Part of a small language model's weights: learned positions.
Each number is 200 + 30 x the weight over its row's rms, rounded and kept within 0 to 999. Layers, rows and columns count from 0. The size before them is the row's rms in percent of the matrix's.

# layer 11 MLP up, 1280x320, rms 0.215, rows 179-228, columns 160-191
101,188,206,228,207,183,140,199,184,207,252,193,198,197,207,229,196,176,226,233,236,195,148,175,174,216,214,241,217,182,238,188,196
102,203,205,197,218,183,202,203,213,178,218,190,224,258,188,147,189,195,177,215,194,174,218,197,233,222,238,213,178,226,284,183,173
101,203,203,207,159,199,208,185,195,143,212,212,277,211,198,246,175,213,176,173,220,244,199,118,241,234,170,202,172,202,218,210,229
111,164,189,222,169,166,172,179,205,172,220,162,199,175,193,212,194,204,169,202,176,215,199,243,223,227,168,179,190,308,195,224,177
108,182,212,184,164,134,189,214,233,199,202,192,214,207,215,233,180,207,189,159,196,256,195,180,177,220,208,219,163,212,223,168,186
100,158,178,211,224,183,177,196,171,153,237,216,210,195,204,203,166,225,227,218,249,184,158,202,133,190,179,197,181,173,211,240,212
082,148,182,150,209,141,208,236,208,214,189,170,188,207,138,200,205,140,202,217,208,212,178,134,173,222,197,198,210,195,221,245,230
105,219,202,269,250,168,188,123,184,236,245,130,179,194,198,138,252,235,166,165,218,229,232,172,168,217,163,225,213,253,168,203,211
096,218,224,237,267,238,197,224,218,194,189,222,212,185,235,214,147,232,227,218,228,213,187,124,150,186,175,139,205,153,162,221,220
103,225,228,258,215,210,241,150,215,256,239,157,260,208,250,186,221,201,185,224,161,227,197,225,223,247,210,210,194,236,219,235,183
104,271,173,195,200,227,187,200,133,192,243,164,162,204,203,137,227,252,215,196,196,157,231,217,210,189,200,198,172,284,225,228,220
102,211,186,214,208,209,159,183,225,211,226,195,185,252,173,190,177,217,193,252,185,237,202,216,215,230,184,214,185,207,242,203,182
097,204,165,207,219,184,224,237,185,245,167,194,283,182,177,177,152,201,174,156,234,195,220,211,206,233,189,201,178,190,148,241,191
103,172,223,164,189,197,228,193,207,215,171,198,260,230,237,221,238,247,211,249,208,149,134,188,150,140,187,197,177,242,176,201,224
104,212,208,209,189,192,229,168,207,198,274,229,219,228,173,205,217,182,192,150,186,162,210,149,130,170,254,202,198,234,215,201,196
099,216,176,232,201,191,197,222,212,187,198,197,211,188,229,208,257,208,167,221,209,184,169,203,200,218,207,221,210,225,167,243,203
099,199,197,212,209,238,241,181,143,187,257,234,244,183,201,200,180,141,219,193,182,213,223,206,209,164,174,186,147,208,206,222,172
097,175,227,172,189,184,147,244,150,170,193,220,153,193,195,179,214,211,230,177,245,245,202,221,260,242,199,156,193,205,194,197,205
098,257,218,190,160,232,222,158,208,243,213,197,208,210,217,238,215,141,168,193,221,199,173,253,202,158,151,209,168,185,203,205,227
102,145,234,217,181,198,184,201,187,165,205,205,159,168,162,186,180,131,259,207,217,158,186,169,211,174,215,163,203,211,221,187,213
100,163,209,203,153,182,174,225,204,225,248,203,190,128,215,236,163,207,238,180,209,159,208,171,201,215,173,208,205,195,259,249,176
110,157,209,162,190,209,198,224,237,242,226,145,212,180,223,193,187,215,225,190,202,218,198,142,238,210,182,131,197,202,241,202,200
110,172,230,282,220,157,173,218,151,211,167,199,187,188,180,186,176,175,236,199,200,197,192,185,223,210,227,212,195,215,197,161,196
100,139,184,146,177,237,191,203,240,183,232,200,200,250,201,246,219,152,196,241,253,205,235,165,236,232,204,251,151,225,191,226,188
106,189,222,229,197,221,141,190,223,184,174,168,164,208,215,200,177,219,201,185,237,191,209,209,188,206,188,281,247,158,198,198,151
097,169,199,194,224,209,238,177,255,221,179,207,169,223,175,238,210,189,221,177,202,158,237,208,150,152,183,209,150,246,217,210,225
105,187,197,209,238,176,256,172,163,223,218,238,182,156,226,249,170,248,184,245,194,246,219,189,208,215,209,221,255,154,171,179,197
100,226,158,217,240,252,245,220,174,182,163,210,194,237,199,138,238,205,192,191,222,213,226,222,177,173,186,206,177,220,205,265,185
096,191,191,203,220,170,232,173,226,211,192,214,222,156,201,193,188,218,168,242,283,113,180,179,213,227,197,220,160,169,178,149,207
101,181,170,193,196,198,231,199,245,244,239,171,220,206,200,221,190,212,214,204,176,260,198,202,173,189,134,168,183,181,209,254,205
093,169,220,266,245,219,187,211,176,183,220,138,213,243,216,232,170,177,210,138,211,232,236,184,216,188,205,218,269,226,187,165,168
101,200,240,198,239,205,201,212,196,178,217,164,196,192,222,203,184,218,210,212,184,216,194,179,213,191,191,215,226,193,181,177,124
101,215,200,214,152,260,183,194,280,180,249,240,233,228,190,245,178,191,170,186,221,209,263,221,185,170,174,165,147,240,191,234,177
098,192,225,197,195,164,191,219,274,166,206,214,208,170,218,235,193,245,226,191,196,198,227,246,177,125,222,144,146,214,218,159,240
104,163,231,216,197,176,204,193,192,224,207,145,228,241,209,222,174,240,197,239,187,186,163,138,181,178,233,252,151,150,191,214,174
101,182,197,206,178,173,199,199,244,187,191,217,233,190,226,205,190,248,239,174,208,215,237,156,166,235,198,177,170,206,199,158,215
097,196,214,232,256,233,182,189,223,180,201,167,154,238,191,236,182,226,214,167,215,233,259,218,185,229,211,168,189,169,201,242,179
101,210,197,158,215,198,203,235,176,203,197,202,153,213,155,225,227,207,171,223,235,232,191,127,191,226,214,255,207,240,175,156,176
097,230,202,183,174,185,183,189,242,146,210,197,179,198,209,215,169,245,206,214,187,250,266,193,149,211,245,183,188,204,186,215,213
099,220,216,171,152,206,149,196,192,139,217,145,191,225,227,200,176,230,213,202,140,246,146,201,164,229,270,165,167,151,209,255,211
099,171,179,185,204,237,196,243,236,206,140,203,187,197,205,192,237,188,231,214,191,182,173,220,180,193,154,194,192,217,172,242,233
100,212,212,191,235,222,193,219,210,259,215,148,205,219,225,245,199,150,202,205,196,207,253,144,198,189,219,191,151,134,238,241,193
104,118,180,261,146,182,219,188,221,234,182,207,204,186,247,199,196,238,193,154,176,207,185,196,251,136,203,186,217,182,262,161,196
103,186,191,175,182,193,173,204,234,190,205,172,194,206,143,255,133,167,185,228,168,241,204,197,221,187,172,185,184,214,215,159,223
112,127,173,224,146,197,232,191,223,191,228,197,169,174,176,224,230,184,227,212,227,211,176,212,211,255,236,161,230,212,173,208,234
101,205,207,253,209,219,266,159,247,160,177,213,214,203,180,221,214,129,195,229,179,220,183,208,214,202,201,193,164,238,223,234,192
113,188,222,191,191,190,224,173,243,214,216,185,210,210,137,200,202,195,204,251,219,209,202,204,227,181,175,148,156,185,242,246,226
097,194,206,246,168,203,203,195,202,212,213,173,250,156,220,173,162,217,248,171,175,216,233,173,170,218,211,242,176,215,200,172,218
100,129,148,265,215,189,183,194,216,194,230,208,224,200,202,216,215,216,155,240,188,191,142,244,284,221,141,240,235,171,186,187,222
114,134,164,204,198,173,205,190,206,161,190,242,216,206,217,205,246,217,222,161,194,171,198,200,276,191,230,198,201,198,212,236,224
# layer 11 MLP down (transposed), 1280x320, rms 0.227, rows 179-228, columns 160-191
100,174,177,202,223,229,234,188,207,224,235,204,234,213,170,184,229,226,198,218,192,206,172,186,242,201,199,169,159,198,190,183,166
099,217,222,173,197,207,186,172,208,229,175,230,248,239,225,216,223,138,127,218,240,251,183,215,190,211,189,176,145,224,209,184,183
100,163,202,241,163,148,233,221,197,187,222,208,193,223,179,204,227,197,177,226,173,280,173,196,204,232,205,152,216,183,224,201,224
109,166,205,240,167,179,214,196,206,243,244,176,233,134,172,177,189,222,213,166,208,222,197,198,242,188,134,200,252,201,168,152,216
102,203,172,225,178,221,191,201,168,172,243,202,220,199,198,228,164,179,203,149,237,216,158,175,199,209,238,177,238,174,202,195,224
093,191,270,135,164,219,245,192,173,223,206,218,227,179,238,233,187,195,237,173,210,230,185,221,213,262,203,275,163,213,219,129,203
079,194,230,202,218,224,198,179,235,179,238,207,227,229,262,268,216,219,219,189,237,270,204,248,195,141,238,198,203,230,201,237,208
103,214,184,143,171,243,210,204,187,204,215,192,251,227,149,237,194,218,150,134,218,276,174,172,180,178,238,205,158,167,249,252,201
099,198,166,147,187,205,205,184,195,218,193,248,157,238,205,207,224,166,225,205,201,214,154,211,187,207,175,150,215,226,191,206,200
102,202,186,151,184,149,209,191,193,222,158,152,242,202,247,190,204,203,277,154,171,212,200,194,197,200,234,154,170,195,151,241,224
109,204,179,208,185,205,202,153,159,208,203,229,182,184,259,189,190,194,145,223,208,184,173,205,191,209,209,196,175,158,211,209,193
105,184,190,187,206,202,196,188,207,174,163,175,207,201,202,235,113,215,188,198,221,253,212,196,168,176,232,221,131,196,196,244,156
092,242,254,202,215,185,202,199,246,143,182,178,213,194,213,153,221,171,135,180,230,222,244,216,115,187,183,226,197,218,215,198,172
102,212,184,201,220,198,230,242,184,178,146,155,167,218,227,240,243,115,161,183,192,169,215,200,240,220,221,168,165,137,253,221,159
107,212,202,206,157,223,181,268,220,237,192,167,204,163,199,179,186,192,197,222,207,152,186,158,246,208,284,181,206,183,179,183,238
086,236,212,176,263,212,217,186,237,216,215,193,197,236,178,215,222,219,176,192,196,217,211,165,229,225,229,197,217,187,186,191,183
096,214,205,212,221,227,176,201,211,149,174,170,222,230,207,179,165,162,254,159,187,212,161,229,189,200,193,183,256,203,188,239,213
094,186,211,143,200,191,211,208,197,171,207,183,232,187,163,187,193,251,179,162,182,219,190,234,157,207,236,247,157,208,192,216,301
093,196,234,226,183,187,219,244,224,122,210,190,198,149,228,155,251,236,183,173,168,220,208,216,121,240,198,192,239,194,202,213,196
097,188,217,186,175,222,224,187,232,195,223,179,211,202,181,194,225,246,240,240,190,228,202,237,182,242,220,213,197,224,197,182,178
106,219,210,163,199,219,182,145,295,193,231,156,168,244,186,227,194,199,145,202,183,127,218,222,181,211,201,172,201,179,209,156,166
114,263,188,268,243,202,268,200,187,197,160,172,216,207,245,212,204,152,218,176,192,191,123,223,169,201,209,182,219,235,222,187,187
120,181,240,246,189,158,172,218,217,216,209,207,201,177,174,209,177,214,182,225,232,200,133,198,194,214,189,176,202,170,202,217,168
098,183,219,207,227,238,211,209,226,195,217,184,221,204,175,206,188,235,198,221,177,174,173,179,214,190,201,235,215,218,246,137,191
108,204,149,178,176,221,148,179,191,175,256,134,188,141,168,184,170,227,180,270,215,191,211,208,184,233,265,193,223,176,257,251,203
094,208,253,260,202,187,127,194,229,189,210,269,205,143,190,174,193,180,226,178,190,205,165,192,187,210,194,185,184,217,185,119,137
107,207,235,212,174,230,199,172,185,230,209,180,192,182,223,159,152,224,239,213,238,189,239,195,231,166,229,201,245,194,180,171,186
107,224,232,219,203,179,187,212,213,197,166,235,193,142,163,186,201,253,162,192,142,201,226,120,176,182,234,196,267,212,207,186,219
092,236,194,205,225,232,183,199,192,250,156,235,160,170,183,159,222,176,209,190,191,219,234,165,154,202,212,158,151,209,202,271,202
100,164,116,240,257,172,202,251,183,218,149,185,169,201,195,152,236,160,164,211,171,180,227,215,202,182,151,178,144,217,241,172,192
098,211,212,229,163,169,206,216,219,216,244,228,153,193,179,211,164,165,268,170,178,215,215,195,226,210,195,214,178,159,161,242,143
103,192,222,177,176,226,210,207,196,232,243,203,218,258,198,195,167,168,220,214,240,155,250,171,175,265,176,223,204,217,236,188,192
108,200,210,172,157,200,271,179,136,181,205,157,216,187,155,173,172,203,221,210,156,203,179,211,157,157,225,208,229,177,172,248,230
097,194,168,208,162,175,239,197,279,206,242,203,195,229,203,229,186,215,198,189,232,178,178,178,245,224,197,188,173,151,236,266,187
108,174,244,159,173,249,205,161,226,226,172,213,144,214,147,193,187,242,199,189,215,216,199,177,235,215,195,152,204,186,181,226,245
092,208,172,224,225,161,201,195,238,197,192,207,204,173,225,175,209,196,206,212,203,213,197,172,172,177,220,204,205,213,212,214,232
101,196,211,197,211,177,240,232,153,150,233,187,181,223,191,164,194,164,166,144,143,184,217,148,249,165,162,198,179,191,159,188,228
100,152,240,220,166,232,208,185,178,247,185,217,160,194,164,215,252,152,232,190,209,255,224,217,183,224,207,208,197,197,280,156,218
096,184,207,194,147,213,209,154,223,172,218,211,222,194,196,213,219,210,193,194,169,261,173,189,98,252,213,248,217,198,241,224,170
092,207,241,217,255,196,210,160,274,165,225,217,211,217,205,143,214,203,202,189,227,229,198,213,191,218,189,195,219,182,162,211,173
099,225,165,154,208,217,182,172,167,164,197,174,197,218,205,188,236,242,174,234,180,223,245,137,208,149,217,203,165,225,196,185,169
097,202,212,226,192,204,198,198,227,266,168,223,182,204,170,174,202,161,197,191,215,180,224,153,213,212,206,179,171,207,179,221,160
105,188,199,205,173,189,195,229,194,174,183,239,202,170,177,218,198,185,193,160,228,232,163,263,165,134,206,255,195,181,256,218,220
103,207,252,212,152,182,220,195,229,177,219,194,217,217,210,184,230,242,214,182,220,175,255,237,191,296,237,171,180,213,261,163,231
110,159,195,199,240,232,247,213,226,166,194,165,216,183,153,140,179,230,210,202,129,199,203,159,167,190,261,179,217,167,206,200,231
098,195,202,189,218,166,177,159,186,170,218,205,213,172,187,227,217,238,205,191,212,172,201,154,204,235,182,184,179,197,194,145,209
108,232,225,141,182,219,200,181,164,214,282,180,230,230,193,200,205,219,202,264,203,161,221,190,237,195,226,216,146,192,213,215,230
089,254,186,203,180,166,147,220,235,235,177,180,196,223,215,235,230,227,203,224,236,141,200,145,220,180,178,212,194,175,239,167,236
102,215,201,167,229,178,245,190,259,246,179,219,185,206,219,173,193,179,233,168,225,193,205,241,187,171,217,199,239,191,225,176,164
113,153,201,239,190,222,227,175,188,144,181,234,216,211,244,199,190,196,232,206,197,207,233,184,200,199,226,200,251,190,190,177,186